{"n_layer": 9, "d_model": 640, "n_head": 5, "n_kv_head": 5, "head_dim": 64, "d_mlp": 1280, "vocab_size": 12242, "activation": "swiglu", "norm": "rmsnorm", "norm_place": "pre", "norm_eps": 1e-05, "positions": "rope", "rope_base": 50500.0, "rope_fraction": 1.0, "qk_norm": false, "attn_scale": 0.125, "bias": "none", "tie_embeddings": false, "parallel_block": false, "init": "uniform", "init_std_qkv": 0.0226, "init_std_o": 0.0, "init_std_up": 0.0226, "init_std_down": 0.0, "optimizer": "muon_variant", "lr": 0.0128, "lr_mult_qkv": 0.4, "lr_mult_o": 4.0, "lr_mult_down": 1.5, "beta1": 0.9, "lr_head": 0.00432, "grad_clip": 1.0, "warmup_steps": 200, "schedule": "wsd", "decay_fraction": 0.692, "decay_shape": "cos", "final_lr_fraction": 0.0, "batch_tokens": 65536, "seq_len": 384, "doc_mask": true, "train_tokens": 411100000, "steps": 6273, "dataset": "wikipedia_en"}
Each number is 500 + 40 x the weight over its row's rms, rounded and kept within 0 to 999. Layers, rows and columns count from 0. Numbers have three digits each. The size before them is the row's rms in percent of the matrix's.

# layer 5 MLP down (transposed), 1280x640, rms 0.116, rows 940-969, columns 320-479
100:507573507507506461473551531568451469467539522532496562491483500528458488489526490478518452452493506542525547400457541510517544560537510456449480501527509462578511501442480455534453495460460519511510448510497500497584426491472554500431537443508488521531598496484446493472454466491507534499479489552427491468536553470506470574497453461445490491461469556461494564475487563500480487540567458534518522568501421503537552639454541504456502409536511544511543493486522448519461504545533471
094:421469515466488583543475446549474555457455549545493481482425477494503520592531484523521440562478485518481474512535512491420488568466447454550479554510495571447477503533464470564502484571490478450486423493446471552429507461490547489498526519483584520434524455439532555538515494466488552409528462485477444460486518457474556463418449512515479491549502442560480491600552474462516510519478481435451527539484520477521441531546518511473479481494557449453437522460497547482512466520509438
101:472487513469531496486443575531572524521514549506499507468516462492477505548596521513467518521560545524471521416598492489504568481545499546548475460574453497464506499471488460506542538490396519521451496479526525485494525524514523473531520492531495512469540541454507547536472484478567533518553447508466465498560491447456588517504497488573478430517498585491521380526460520486572550509514431492560519494495529408537552501449447478429470485478550469596489503483435473586451527458449481
099:546462551488499495467537516410462509530519545557488528577482528464447424506462431493490496479411456479418503471452484545479499446514483538457513590459515417440533480467559548545569498501496480495527516540508452452506561567459488460561499550540491529508525493587503516443488484568542515480464451483481452466498502514521538502515483490513470470526536493499514553544552513436469451550455499526522464521502578592557478513460489495490509487445532474449492489472510539535425532466512474
102:438522502537497473582506466519463507509402476522533495521466528489484482505468532588475529527470454476536416462512459476485487475513599482529543422516516550476477488490500541434594560508515473509510505485541528453508488505511466498416467450421504524543485508445511532448387521488450525506459496512459536511494516450473496488502554490534466456515467516484553508497572519576502512385580462562450473463507533483504456527544512548488474535546474531436457503498508519441481432498464485
100:506549486460495564562510483499569487494440471470578459509522427505478532538516510472479502544507492487495459497531472535479582496485531494550532520500474519480509418394545496534494402479432454494496478485452514525421444529418548438561542507460469470449472495454536541478524444473493518527491477520552476538503439460507596486426499426534462535495496501456472453517509493392424526538457552467477539447483520495441537515520495391462466479542544431506486491555562530506534472465517520
102:445502508538493541485465480523443470474439503473509530485493505510473464519482545508448465533438494505451482485479482422487495529524523516447488571491460531525502525486444476465547436409499449483485449535479540485450506471507444510457435469526534453471527520482460539526413458438531524483549505526513482563517588492505451502591517518522482524512462508467463525475478532448494462403521514534530530547519525535536458508506463484475451501434567505517532467502522506532527531492436484
099:557482498494503453491487498506535441521487587559505482525476444530469489500468536492524535501552495489540519615507522461566518524508513510523496501497496475427492473518467512499500497495503426506540585485573569504508539461500442530509525507546406569490474538472469385617523576481497484474488511513577553560512503512512537478496504513455473474499509544547521463530596555556526469537492506536531521516540559472463547481517441468507525524518484528528561499489514472588521480423497481
106:485543544462571484514551455503536439532495472431545493483532521536452505427523520558529536477463561521455482437461468500494517511530415452474540562494501507503485582461485532452493479570463520511461505511575468539504446453512564495467494544506521490518485442481531490488495547492502573598588507485532529563556462435450530538538539479493468502516461497506452367471542550436473468520502526487541474545530557385532558564503528436552413530510555435546590477457490553513549457534555529
096:491537421505552468495435492541495589541494458530535476529508470439430501505468538547537506530498539482475549589490403532463571565543443416475540488536424467524522437499549506502451534531524566511499450498485524515500507488533487498467497542457565569516507497521414492467482508574419455492558526470529492494565458523506500434494575480600479437522473588506485527476488498492479441500461450524500561578439551499529535487484488517385429534474542520536506476508477537450445447424461543
100:518503519451558549440444504469530498548519530452536578569495505529555517493556585475573500454472452428530497465411456522537486479535435511504522506536520442499461498484505574442494519499478491512533529474465532531512534508490494510561545481498453515504508476456533489508556466455513452512465484458580523449533549518554465508513459550481479461491488493485564480544531532489473546540509483612500498525569489569587546472499519455478525535519474524514481401484504566549505486500471496
099:474531592465520565449449540552498415522491547531508535437489505563497482502534501479410501578558491537525495495477472508520504399471446459526477591420492519431467502532473504515459495444522494492472539469506554523542453518548518506587525416527390528510501481438528486555513500483544452479554476500562520527474613528499484470531514480562434504464481547425423479462523482482500520544571442511478546463517465535541488467493501495499452557462430513500492433513524486509528437568481500
099:494505481439420513498527493481483534531528575513549553498487434570505539538533470457541425461577568514541457452516534477508565554463492481499540518548521516501541452465486492457572500565520585448518482499422462495586516493487488567466525480538506540508428531448569517484469573455473474462491510449475529500522465553468510553503499557545518488501576545451464478518519494548462582499473487507533513400501504549452515574492447486525438451487510482485417520400437480415521475509478495
101:458534496570525469485483500449473525542451484455517534498575520556538465533472552513519507513477612522528565526511499501505516491472569504548558550533498522608473515517530525513474549515484494467534514431507582463484519495506513507495532484527454478441498556486487486522520439515488513460476484529511424484467502525494511467509471556476504535550516465488499474519523446490509548506455398575541497415440503499501443421481446553512496542479424503437522479533543496539549459548510392
102:485550586505515466490591531501589470457479498522517490520495466478466469533506560500599497519508473481555442444487472502492501524547456501524489544548510447530517443514495468552511503468576544496510552448522473533500498480533562418500495462533578428452454438497503561520536465526563552497438502465483494428451477520452541419513559496558571523515498605500509562488535486473472491446514482534493466472503480556489455476641503493456506534539536502531565548486464488476513489529469526
101:502523442452504531509495438498526491504511519503540531480447448500477543473532508515492495443467537496462537477496502416409491550497463523475456497426512540408514501502458479494545537459503522501597540484478486450479503501485528481498526557569467490484485422524436514511511525555484485526468494508489531474580505503529462463496430544531489471536549513525520445575496503448535461513483603501474500493526488559540596543479498547432441495538578486545484501501513487417587435469519494
106:473510504514525482497518507491485505525473496526502429470511485483434465599437528479514532488483478476493536594538513509450564601597482555479519435552473557471463571456504504545512510538513505488502452472498513493505523492416482497482538571528495542462519467548539411550469523499500454489520447468547457554572473507493450571475519501450515489505454471567560502444501501535479546465512532491506429515526479462484489478493519447558460462513459453553485491539438427478535437472499467
100:474549429480545568503474529529497498500498530500511473472511542472443479510589523472552572535518479523529490516596450550486487534498476505578555468506538496454532432506521478491520507456531473515456523493530502429529490445534547379457534483460536444533494470497512483453514472489500536546527545560471432477508493569433481517500405468515497454483535551497477583428509541462434549419531448454510478538583459530544494451536531536472522469530518495424541503476511498505396443511501532
100:507513469444446524516552549499458513474546505511527503476532471450501497500558496525458573459446488498441506513489488553440528519485475396561488455506477508508513526463449446482541511508451495462527552473553494542429494440484505499487463489498421477529434423509456483505482487475484454488529555498493509514526487533466468524564588486506526502424469483498488564515545542476470508464512496506517548455496559435508502566487455504536368513568519457578519503541548534500486507506491385
100:517510475554507532510460465476543498509568528497459526505478485413561483499508501522401425501583482532555518522482530528512504508534540530483565517484548497555493521493506467592456534499453576496521489490483464486518530537484475539509488505535482449485490497513456503421535495447562450446484523480482464466488395446530517550567487533560532518461527520497554520563458571578514466525491554525432556503576485498497459435511488512587488508454446553549583450557483493457497480433484520
098:528542533528576526455503506463472545466517504444488495478564482497531490461523484570543428534519531466515501451495508542469488427503407439504536499465434475490539441483569491512453486488483490544449411428491500585426511499514535572508462498531473500486478500477503437491425507574502540418484498503515502585549554477460494462453502557518492506444464577448538519476462489468570484480471494438584532530466542448496468556500526487506509470482524479485471423429489466435527468517538551
097:498443436545483437531461508508462644496451521465513462479554495505469514537559497507477489503538455492544422488522507515546518599550517509594463550564414423517464503511498505479474488520484501501478527473546492482483505443497464533497499544520523496573529551492547537511462475481518444503517548508498516451572533547558522511600523511501490477584449484487462437500528448508531488519517495441520506534475478500527500469512486544494442578471493536528373541497490483534464537457484486
098:567474418470512516506492432473479473470479515450510388470577480476521467555494487545510577528527507506522511539544512477458504451551433509502545531497549412503554459458466534475529485434524486549500569443485513512508472581515447405505565539419404423505567449537450496499502508529479507450572399522492440546508507448455498542477499538516439500479502530470471502468517483499450440493513426536466557495457543501535525551459509535542509479524510525439491545565545545492471498556467423
103:642463442573506512550467511521427518534519478532569509522481495579475531500497499456524484494519484516486517529531446537529482563467524541525524497516466534496618553441422438544535515472536519515515480494480465533488432455520461550450475447542464487501535515491592546527487520447488507447553488538529481502517439543565486516503536488500557405514538529496411466446509498531464449471510469512472510450542506450476505470479460511500508553529456497415438469489498500447464470466513485
098:513545520509526451521493508445460548556467509458502554461473461434556581593444407471496540507474550520431572502568457495508480512495451439552525488488467588460566557550535533434435448616492558564496526531497459500438497508514598554536518502452442460536513528439526505430481504480483469517479497491484535474493455499537468535428446605472514487441448480534463524495525508496513471622439541475521524503493476511448500580562442465474483471493513534465481486465523501527475466479514525
103:447453433538510517508520479567531516539535541526499466516455496445519506475522542490520442520498412530498575554509551500492530495503470460477428539554511506549539531542458495498620467533529451431468504451537519529585571495509524506543511507479508456500491535534487547516484591605506502518458512463516614444524457446424473461506495526489495494485461472465541464529515479572527470464444514520481509517514460493477484499531421529433522483489496518549453471514463540485506526459470465
096:605477511558437509523500467552488469524545527527510559563464458430475599542419531596500480529482477433551534461459495432512526499521530398471514480470550553503541533476466487455546506512457558494452469475549515508503479565501496537393568535484583452532482562512474566487485515470503512412504416497484531477461427462496567516454550504512488430503503485526457489555549485534506459443509493517530554545504454481490459460493486570456605480512498452480516449464459557484430467459551595
103:537463465486468465519515551549527512536474511434542480522450466528536468517552521487568475465492365483544600479458554485558475488508511590505485461517568485513540456532470515489532499453509516542607523473434503428501449452484527495530475562438570576483480489488507505539527494449497555541538521520514412539493537537502508484524470433539498475512497479565558464547560530468501533531521593482495456538505525521446479487568500465515512441442492502464513548485516437540516514483519519
104:525433536453400563480464558488536521460547496417557445551471557452436474497484490464537475495431564496578499451479494525408584433479519484398453436537435551473475538515512506545543493504463534494488496501466528458459389495524437495438509503494508500480511469499478531483454563428513486465509553505580463503551535452451528529482497572495574570483564504459508522566454462486464425435489497470524538489428530482542508458554436525497550508528556496523487554529561519486449504495475545
097:510477468597502539491505529567506523514494452526457441501486439476512482481408568524516525451553474510544446549494551498515431412470463558536512550466512525458552485493480474482534464424488490565498508478522530485492487426488487529545514621428441474454516523479523469530560485495535493546551474453484525475514519432506490540475471436470503530499611462438493520522562564531556527574470512551539531495528477538517454539503419526494495551587535602438445514464478513470494455506486531
# layer 5 MLP gate, 1280x640, rms 0.106, rows 941-969, columns 320-479
095:495518503536465532572548536555481474579485477449491490463467529473442438502495515476522450457453467537559499494513499554563475522524527510455491469550608496388532458503494438461468502575541527542467446551516433523443461504498514562540522499506448534534480524451628533554498484492398597509403517450465525556505504481487498475470536478554425520523470488431534543527547497498498502576495592466506456463463438504488448455506547558512530463546472467482481502392523546534465490581497534
102:494464521495525467473474535454518518455477517499538490479558493464514508535548568467473478421573485549491558442531487520569499510489472449547413463495469478456508495465481428567471540486394483513514512511486451546558520504501471507525486479603435549498537507424435461493560538508536507563509499468526455483543558533552505512514419446536457417478493469526531506533465455448471482525506446505485501467430589493534494508459507499487496527404528478525455499557471542506504500535570489
096:534481574459471446444434532498502493456459530439415501521484489461386547541469482466513461500479508483513489549538565514566524500436483497512449431541531483540524543523601562446484526539546467518498483594530439470552584504506482523505507525517539457480520448504471522521494486550462506446480537489404522509521532450536469460471450498551469529463522449516581503454457509488459418433456491479504492481494467533505515475570506567587476531452575446556489518561501607540426446489503573
097:495467531497523508431445501460496502495471448490501502505453522557497462595542500486569486465534522491532441498528419526449529468484556520527439492533548508590484503526529506501522497553497532457410529505582448498550475503492467527479458601498478493506507501538540617570530494473535549515488415570515492529499445475452505524507470496497454540441488501534487475506507554544433485587476440556548565556520479510479542493449496495463423497579379455474469518612472569508500532481427485
102:429485466532497503504495570473509478530528437462566538472504495480525504474503482492391519529446484560482537498527486510444565529530529538513493492530465459494477408460496491553403519562564487461405576492500445520544520425484448584563499551554453449479536481459467477532519531540534497478539556477489469545425519508497459491504483484450468560548553497459475537490506469482530447500564549548516519460578478522534464511511450515514463609421495495527551496523528536485459553520536411
099:482465523475482468534456492574468475498406530544499504507602497531451491425488506495544454499475527411426454486528559526479459465506450468527481580506459445505449504495523472444449544511470453550532586500427455502547543507471527538496545483482552523516435424476514506514501410515485482474533540527507513528551439483494479565443503500519573521432509541473483505504475476406556451492471474518415482547522480444533534490550502578482466442553530533444493497488475477509494565465461473
101:577503519519484543508410502461526550477476555539513438511491573545469548429507546546540488471555408452458506538483504441493553471469453595463479451479406489477469483503493493459553518510451472558522515482451407501455498573442400599543512452594471530535493506498533555589540557476449509489446503504462544509497567398502470421506490526516562566493530547464519470477615452553507508518478482440519426492512519535521445480561497475484517456449535577494499491518484494552518517490536541
105:488487478475429496433564439560422520509475510505523484487445552541525478512554537564581502493556443560486550550476475572403447579594493446503548551539463520490526446444565460534411514525478421519607453503562508511486466534522483549530512489524487521490485418556538501536526453463519515530511473426567476467452512473537445524524496481512460458552499559498531486458514517447472482494515460423513459465482527489503471512560429550502546542456476566575503526484537482490498495482489513
097:467571519516537475488534508574477583535441489486523485566483532507506558476526550562508534556446534489461483511496477442411428542524478518433460484539502463475493476524547486465496463540381539466543512477561446477564508503441454432520488536514556464452502500530436473546561566534453481543471460501544497498463512493491562498518472517542488426478518476540490504532528550484503462490502520529512498571531472476496558369580500570555533522533515499471583522488439463599486496460522568
096:531557506472519524444628493533503490483491544514552469528525511471479482399535534544541465408592480575530489502453542510532505508460537471560494503424473508507449433512510459557483427560545427638554541577530473479484382515486468493473497482521509444521477576476408514580508557510427492472509456529454454482508513468501520493454509458540532427419463495526541451463484537520490546468477504549483497513470438511438481424477495556488499549487497512450508486425531511507437438550441566
097:565543449468501530523450518541559561498460546481571530585486523491465548529472528476461476508468491469569483537489552537449503493457445504513502564536510545505540511475467557479474490475550517509453478521430472444471476502488504434559509542535523553450379495467447515499533485542515526504493515501549566426532547497448503464545454486482571535518517434402513557490394459445530501578516452519548511500426516500492490459551476469509537431525468468516513506531397494468556481511524531
105:465482557494518496522556452456494505492509496472429532547520546544495507475499562499502556504433525481490511510470570562460541507546396560557414447466559517471502559518457456503530515501503406535545445616592512461482468513516490477561476500507602535469535481547499461514583466492621518433530489477548481510506472477471496462515473462548573560493551543461498548412509478488473447409496583479541534437503485454541492431492476510462513551493496471496566520553536541548486515484544511
098:495520528567572548446519541409501517533488481505519508481461518611547466452541527492540497487474477491540544499474510434561508506534461435476475539454456535501454471509502471498527539442538538442533421484535566507514509483494497554583505532541493479477587502451543563509483496498480457576502467417513457454525476512481535495512492486465524508534573474523440465536545453501480475479476495523523462492498527531525508412442523546502353464498479513516538586511510566461549413474554511
100:536538544523483481511491545475547483453471585582492487459495509435474427488512504573501504534426457446579442588447539493507500530541558569515498504483505542530546524498515485502527534511537474493513464538503535516455470462528430565482465492436480425514526519518495547550531509439512409522519436511477511483425456502498498548520515504495456488443483459520502515439484553464487560543487533487554529536500474527425420561507582544457521516456483445522494428578506542547466571545523511
102:480432543488546497452524502465461527483556472445482503479509454502534463486542533450497587494542450439533515457516539539475485476544515499490512517502475412549498448536506423519478446505505440567468509486501518481492523561571529519483544473595496532535562592553501551520479509486523550508458517521513538576480514571567488537495456507513404486483466474529497428492525496477452559521448575425521530435512483514471524532490571493531479574520515509537506430563488540482513491553509493
109:431487423452505508494424545452502504505486464431428503525424534611534555540485475498531499418480507525478449500591370502496521588532517456523452480530444462575525528510490482550473527507543526472534541504460429486476424524485523508499577457490528525476469451502487495439458569485572600541510501482484489557433482517471519490556497442507457486527395520464453489453460486432500519503542496529470512541536503494537492482464475481520425517421501486452520500469532459475450537568463561
101:556479543455542533531552439485491504441518570506464496448439561447541476447547465438515498454533584478501490470536533471551508505493533521501494482492489548487470521525479485476471529488464574397482531442495494544498500601591534469521452506530514452515519487514537484553516499477457526506476448415408550534561487520552533490507443413548500496466450524537568478522578437486570451550477540518488499470533525479444516426547486513551468585443547480498524557513477514534441438476498506
107:501553537530493528557541557473476499483519517480557492463489523404508562484516528532461551498498493513525508496505439504508553583462461466543548512467503527511510441436508470497516486480500477535442470559478526571436537485518481473514496460503460460477376537482445592466561522503489503531537496522521523548453463555586482437426549460525506518468530490557437523530511522442500538490473550484469495533438501455487427521503474464491422495545602448518549469512460501481570472457510502
100:514586571552443418411500537499513464440470536489474472512515481488572501503429411494457513503500569462494507495522475439556448453449426523496571462483493581525437396539523499473503565521476486531605513580483496494586488493466508432488557480508551476514464510513474522462454497438488496495508470513530483532466507485378500569579559496559468483564495520442631504502498458507478522491545521478519513551586476488519522501519496557570536493422450532451575527482487436512456514473552461
098:508498493482508421504498415485366477484442489411480494495529569465532504476454548504502500405529532492506477521486519536483527556505464504567478518483526548521507502508534539493462455396385515504453495468460462486450545470430468515545451434511500494498497494493511439430532533496503524497504431482461537458492445504477448428505529554442513473512472530507496546537453542563444520556459524465502539467485486496443416537484528611505481533460499521544471458510491458502480479488567505
101:454489481489464462518494526464458518485522508507506506548441489488542509577470436432552476526486455460468504444467531462541481494564418496527499448499472510531544507545538568496435426505522533504482435547496442481491579490462414430481557552498481500455527467482493471530478445544568572503525500548447497463436436517392481478541444484430516468565462441472464473492502500458473477529562545492419490462412529487448486491538499533513446512481543459495531420502433576549421514481493489
096:480536456463451499530528516495521522492397533475518508473509487526490520515562448494462568447455511514523469505549462485486423480518590533484492418505483482460542510505459474529512506449482429453547454464574455486510516518441519496452543489504553418490351467471440514543559509447479466555548547571448501531510526539546496447443482462468509513490434489471544439456447480557453498552485587489513509472450471449484485534520497555443466560497597526530547509521540477494487486478519525
109:470513452545489512588496426441544524493472545554401445522439504523537500520511413527507499541501463481457513414608525524546499502450533478447535493549463464539491468470533474490510454501441499488466536458534448509467488452548492563528484526507527505489529542443511469481472459536483464564507511480441514487532527519546455538465540532476468535533547450554534465515489589392574521521452536482477470496551559501508497515494567490513536547503529518521443507497492459576458402494612519
099:522460444519510509517551503470460505588423489510499533480568499472508512506431435465564497499548432504554498475478511533486506508546529564489442464517489536528490393516539481465557477426479491494479474533500490496488487524404502433510574527546572509548492490484477479458507436509532550489489527440523505517544473587412530458499458549465491524477561496460552464443500567525502491487501489428492522473541503540518520533581443506518585530512455528493495486555476539592473454551432472
104:515541429528461535491521474499518450492493506511519521561448542504528510478504560476493487527449537507537510477502553507566490537424551458445468401559460487439455522470561480517492575443478537483484573480391457495507516541516478555464387471540408463462406404501485500481519474487434460526536492487503428478473463530495550500511548490552531513549539459566499477494499535378486449520484484495570509468492508516487537556470500541473492414494508516476557480533527505528457524529491482
097:549605472518485481426509459454498550549455514488506489531454490577452501492418461399540518499481513471539553474479540507443505452519491460463497502483519486504486534483517533538506484458532472507468460552497536431474474488475435414452454519474494494494462471511445467475544512489554502577473529499551495435481606489527503500541492491465457494465485512545421457549482498575514451610539481502542476514565538497507504411505529446581506565466530553458524486456425481515494465428573539
098:446591514467460500528502457541484526524518502525474466512475516551495488515535539504491512496443493532441529446517565522467437512503535597574470483502523456454522496454490564459497442506515473437581534541468517510479469378477482495482554490480598464468414507522480485496462534497537536515520497558537494467462496514532502543475405497556587501457472528495485500538454512511518564613445474478496491499482575484475450502485540497421550478472506543484456505553521485516543520501435518
099:474544487490481504576459486525461457571495562497502441501482437535515480580508432439484452603470503456509478534514471477537525495524511521519475488542538479475454535423498499521507460474501526494474456400525504545539437437532481508556465471459500573493510579474549485487478502486578483504467465477575564491501521455519485515602488457486574491497488538506466439527529469558451516482501513416458480543480427507509409429527448433577515543490460484548540566523491429465474495523535522
099:474429529500511513501572554494511515416514445482543559527617524468520538493417516564445507432499490468557491383530547508523539465467485529446514543560540476452417513535462503470477554569464502528539489459484501471555484549490520443582457571443492394413552486462467600482475449508514553546433515486519515501385476481528460509509464463536501549557461509567514494513555577534543498501486564529542545494495481546485545523481499621492539534490524521510483510538528456480523546516486497
# layer 5 MLP up, 1280x640, rms 0.114, rows 941-969, columns 320-479
098:526488480458573521470575538495522543513456553527490459498406492495559494529522470512442482462473507437439497460512503554492500475491531525518448451494506526457505371431472514568466515445524452553527510546474548498468556498450459491508526478461516508530504449464499532529537497502460507505448501514478516452453470482479519468494421462537537559532461501519459471503529508497464529523513500542459515497447478529516466352469504488549442547507470547470477533457485463478564481539567579
094:454415463573479571492477467451494537437426496477569479477518468502523505531567539514545543521572496578491515538564485540543486478450527482581503517454488510478561514448485410547489485515528493493501479453493469517538513562488497503483485516548458547470404520488469499512532503515493540541507458524578441521561540533551554491484519437522457450505512416494519535471491412465458506466529460510557538495472510541517459535485450497415472508416600616545419498509454567535527551528513523
102:541439544499415446472501469445563523505538497484393454519496525422426559533366489490503507545481539505511528551460523453529511528480462498508464547456498536501464518491564500521482455474538506433440454611481479508540504608408484453494561507492572475510427425491467534508511464463435537450455567535420493385489543481549592480481477474498466521521543473484530503467461485542439510431481526491536501527517484526567498485450529516526448496532493501445535526490501514529459472441514446
099:462496474580484510552533474497526477472547504475492561457481512524482477492517532522469523538485531501468534520428554509530462487507493450485593501482522514465530431395485468498532531511504517621524484517478501452520580491508503486480489516477510482498460500559462481551482430593433542532471571440508536474498512540482459436501453552467516456495559463477461532509526489470520564534536487493561503477529557502505517537472441499555527523478474522528538537481523541505526478425472469
097:543485491495550491555469516557385445544503474443541507496489499472473480422468521488508553492432454547568522475473463429506515471573575513541519454436508539529534461488475517524447524519497548534535457479445507493517489498454473564486539517468483485481493553463514526572525507452408520567508464436429487507508481520487539445513524468458559469556576625567516532524519477533570454535432552508478525490524480490469551497557539522579519516541504479452525511481513521502466547498469534
103:483486511483556477481477486452534511430462471492480587464479526490539522494494523583534424507479524470518544531493478483521457538428516503455514541537546516512506432583459484513516543466451478468474534521507498514479518520464533458515528467549538543411504455384486475407484535463511505501448470490383457452559451549508436524490528506526456410491489516509497529501520451481574493537517485512539488405509552499533545465463506536478485493482449458472500516514523518549524509463489547
096:466508473457440497512464522517483491469477538489486520686469431440534510491431526445509583456481545490513548497431520517521541503492581506484505480571485501534545521471520477505466481447563511490464518496489559473532463472450512502522499557493506505493495498432458518546492438576466513502479471476534494467510511529504565532457435518476511544522519481463550522407493496459470524519483482513505551503435547469445591504607478516501539575536441484481536506465483466523573462521482491
105:419472551470499519545498523544475507475446484467500537501574456434568499489470454510482543488466538536514512515605495516501554491468433530467485520503559505505560583529476503523501458478448476468519414524539413488472530518412478422514477462454582520428493482450481418482561568528550474534520490448494471480465483573526529423528517493457546563471575515483546488489508534437484546512465480518422539506465501462422527483521468468536497520621588439437524496505522529496473472561541496
097:420549523555557548472491562506444552535566496497488588598477486544488519593467484550504474563410506487502454533625488440520450499522489415512461584526538541402544511579578519488535456542475502517463546460566514525519526537423442467537467542512557477452474579536488467513480501538570482547482494585537492562504507522429498526484488536521443416472523421551491456487479585543492500504488540491515540470519508447510521524494472528438478528527457525512495461488442482579472467438465546
093:524661487512558494575528426545516473523467497460565519475516461486476469503520474464509508527494498503457495482555514523490586489516486510590506553533528524486552545483515519509491495529428539466439446514502513484548519468521592435505463426536427431534455516446522430496571511456540451537513532492596503538453530488534486481516557503430489447527513500528542486468473435456492493545511442481517419447492522586519505489441539483526534555466560482507497562547507557455542502503459494
101:452508545485480513560591491504505498555467491575492531539507549439559463493603474547484567498506515464476493512410474504487488478480489516409526458586464485542477520417517459555510537522490532482583545547497491547472513518511547541455455416496516472503540455476504520530434530492501482408556525546539448523449460495538450517517421510506488499567451530460458519512613579508535534485506506520463524563502500455571479480464528467479462526529516486406455552564514526538484496562471510
100:549469451451474502442460539483480505502464549449547550533481561556475523517485493474507463533561532529498487440568495503553562512448559502508488440523543535531559481426448477499498468560435473542507401454487481548560511513527534519484509459543539536501517475480521461494456560493415535441617541416410459490565466524456505491500481571480494503544525583503473544477487529497466517519491543502539494455472521552491485457521432521484517452483476454466496460409512492492518452457440497
103:478515560517503432469481478458458478566468470475499518500528514536505501477578499481488544438487515463504532497514479566591413535488535495428505554510524487533555481510449430481465567498497547425491497504469544528494555473517516542471552537518421451537535601449519534521476437505455465498502440448598506573469568545435586500479566539481586387463533543557517434574513528535527491572575456501512481459483500506501476421450552459450502492458496606478438456560496486523470472516452425
104:523569593578533508491494502461458529522511438527458467549540440497554465528482498532537420504553550489597488503556485522533524450486498417459549548476516457444413434428468483509534520486541496506525520531495459601423532531509519473494541483444485579517532516476526545473444528527599479534517492438583462512506514528427536503548453457457484447520534587466495573512499493443547552484489452523507474560505482454511482482612532545493454498499496489476563521469468535490545417485420592
104:465528466507485447480524483517453427498474537504473497510483485463545498523463534489498550536526592505509502485474553413461552545450588451509475560493486535494433493547496498480503470465619497469515453478525550499448566520528538478484489448453526567524464504511533493490516525528504504487463547408499517532527443473502433474584520480491479492459509504550561585531564497548461487568457551478519438424538428494506420521512445523520479582517509537488513521556509504469436499452498614
106:444503502500575481592509580581492519519448533466489524477519462472541474445568488435518551481546541529512476551493428485502502500524540544490499452486501413498522472462473472517448422441482529572513456426523448510533486475507548456539475525456552548543543468530525395536472471448463420432539441527413509500459483471530500481561488548470525510441498501499461471544447494450494540477487481487509531484484507532516527515475453443459481482523531517521465493528489522502535449495478480
099:483509487515474472541479492492526517568461499509502467465419423535474455461533399468528443510473544472500478498512540497468493560513464540521508445493484558470523507501407478568461480470491514505507533522429488509528498516541546524451516473537527561511499496589568498576407517508445535471477492512459506468432453481497497497489523451471520465484423517498557475504428468540521504581533576546507459511518479480489567463407440591546543524537569473527486582475552553573483464479478517
102:528523457517485450554486487560458536497527515578490526518504467460511463579537578454459485531518540492525513463496446526525532542549483561536527492460480495474563473519458492540474444525438504507549486568530469533491549537484476572514518488540547525534549469470559532524406512510452455497541493527523500482441539534542526546447540505546499471516455475464503487495471494449434469521490434501585485487497475427420490508575503489525460539458469564535487455477459490504506509528517452
099:488523461504456493568452455480508501481514446419490560516529524463524473473496473443439485453512475451481490548426505518512506446519478523538502540524529491535469596477562496619486499528508590423522491552510508474502474468498516484623449542517567485528553494494522544506447485499536480528548479547508451483402448405519526507483483499503524527484512595562545472536503503452585593488486529487457486478496474525517520496533525512556512491461539532547466613458511504456374484470537520
100:389512573483583522515483486474484515500511489456491500559421518518587487540475564592440527507471503505494469495522522454512427489500509522492484451419533492479508545452450581484461452442538573509510534524506506492453569478503531493510468533525488529564467545577507468523461426544542467512530509476510550529528467545464550544536576517611452510470501493480528487471501505499552560502520416467525585546572512521483504466609541522429528525504457539454477525479517473512454485502486503
101:547445491509457464541506492538481509550488540542470465488511575452557483476467486508555464478473524462554498521522531511485523494504514496563502554505457480517455470488560482489567525419589455470566524438532533483475471454440531528477563533504490585479505575520448548468489478461573516492460500517487592525456480470562489503590465533519512454556501492478497498479510469541517420487530492413503501488482544515455531467478492486540532542503514478475502521532471535413533520529498448
098:470547469459506527567537576493477461421507517456490444488575510472472496503484457513485497526537509500518489516442500520468537536504545478445491526576539433553505518519452455523574482543526455443510477463556428560502461488515542450550480494482476474538538520502438495440470485444498470522515465479593510554524551590572520470510476492483581517434565546471472547440455479476421502538448509479482438521526476549472504568561499458526506519499519510449436428496468550487554541496555422
111:457548468530505468472539513555518534491486496506505521537485600474509458546518460540531475462490467606499524496497537426475473521507493481525440511560462545503510362490617530494490497487587479473519511492556506550480487523501471509403548399486493453500458521540496541516520575474550509497538506477492565530427401442533500463539440467560523552497608476470494459565513529520447527519545526501515491427516546437486548502491426431516535486521424529479506528501590457503492513464538445
102:471498470536523483444393520562527488446515524454518539484499482500551569510503457534457512476530573473525499542475454551502569438407537535482506578446411433388458541501449573476518529549484472513526532499489519481496524489514524494528544482523496504518489537526516485531449509486498561486509530488523590532516524509498530476443511502491482471521442470481513458451481458532521512475538513542549468524523536568526486488505557492483480531509477495544552461516496447430460511437515497
107:476467573513506575516534515498553557491537447505510573437495531509516464512590455484478527446482512463535537504498577479497461514455461497414435528501547524496504543483450535538611361452453479459447524480534491455484537489530548486452582562515541473510520477572498424485498569488486503456465484517450499487550526516487463504528526450535504501606506448576503541480538482576494547453489506507499510537472516474477408428499442443451505485499473538596540500464449440487546507533459572
099:511551499497602523484437497531545588563479510512543435476607499533465490545454569477523478519510488500513523563511491455499530472585505474547475515555502447430533531513461527499461493534430526542553522524456459475574522454459507419525510483557516530501465467535592516484455435481517443487548449552462429430482520487484511467488550514549513493551469458516474502490452522422490481588544440521497484555532498480554553499527472461429501526541467482458420514512524528410471514542466562
105:542458429447567496542528561441481497507542495439530473553499431555517516418526443473402529454488447543448441572448485501604627516546500480521472520524477503460453412488468592483439489567523539546377451494583508447490455487501534516573498539518466468489574520488522532502519515508510534554466571526448447429551516491576479456515513529486543473442550493478514473540460460528475545456497505493513482513536528490499546476468564513497561491448578532552533491529468465481488474479509515
104:502454473521557519546488573528551513526514502502465471530497503472525524448520535559487524478517593527507494502530505471475511478457469419368472488446515486503500550478541557547538493465510477556511483490463481505453466541509517545467479563512551398532522486504533544500597488482510411519472529516560477508482484505651471504475487569435486489530539522529516608544478424394483446381521513478537485430471508488516540546511481493564479498494491486484515482475476442482498495456497495
099:524494418495494418507543536464487510492470481489490483530473444513593530532459589474508517508477479491536529446601494505473456433503472481513517491521470538444551438462482518506520484515455548447526525475601433513530504578511469481545557525492510493505508563494465536523449478545466480489514427599548571493519605504472460496477488533473581403577430493491524546433495485560555582526472560494550505520476443464587494498592558454489512518472517459452493599472557556491452577521499521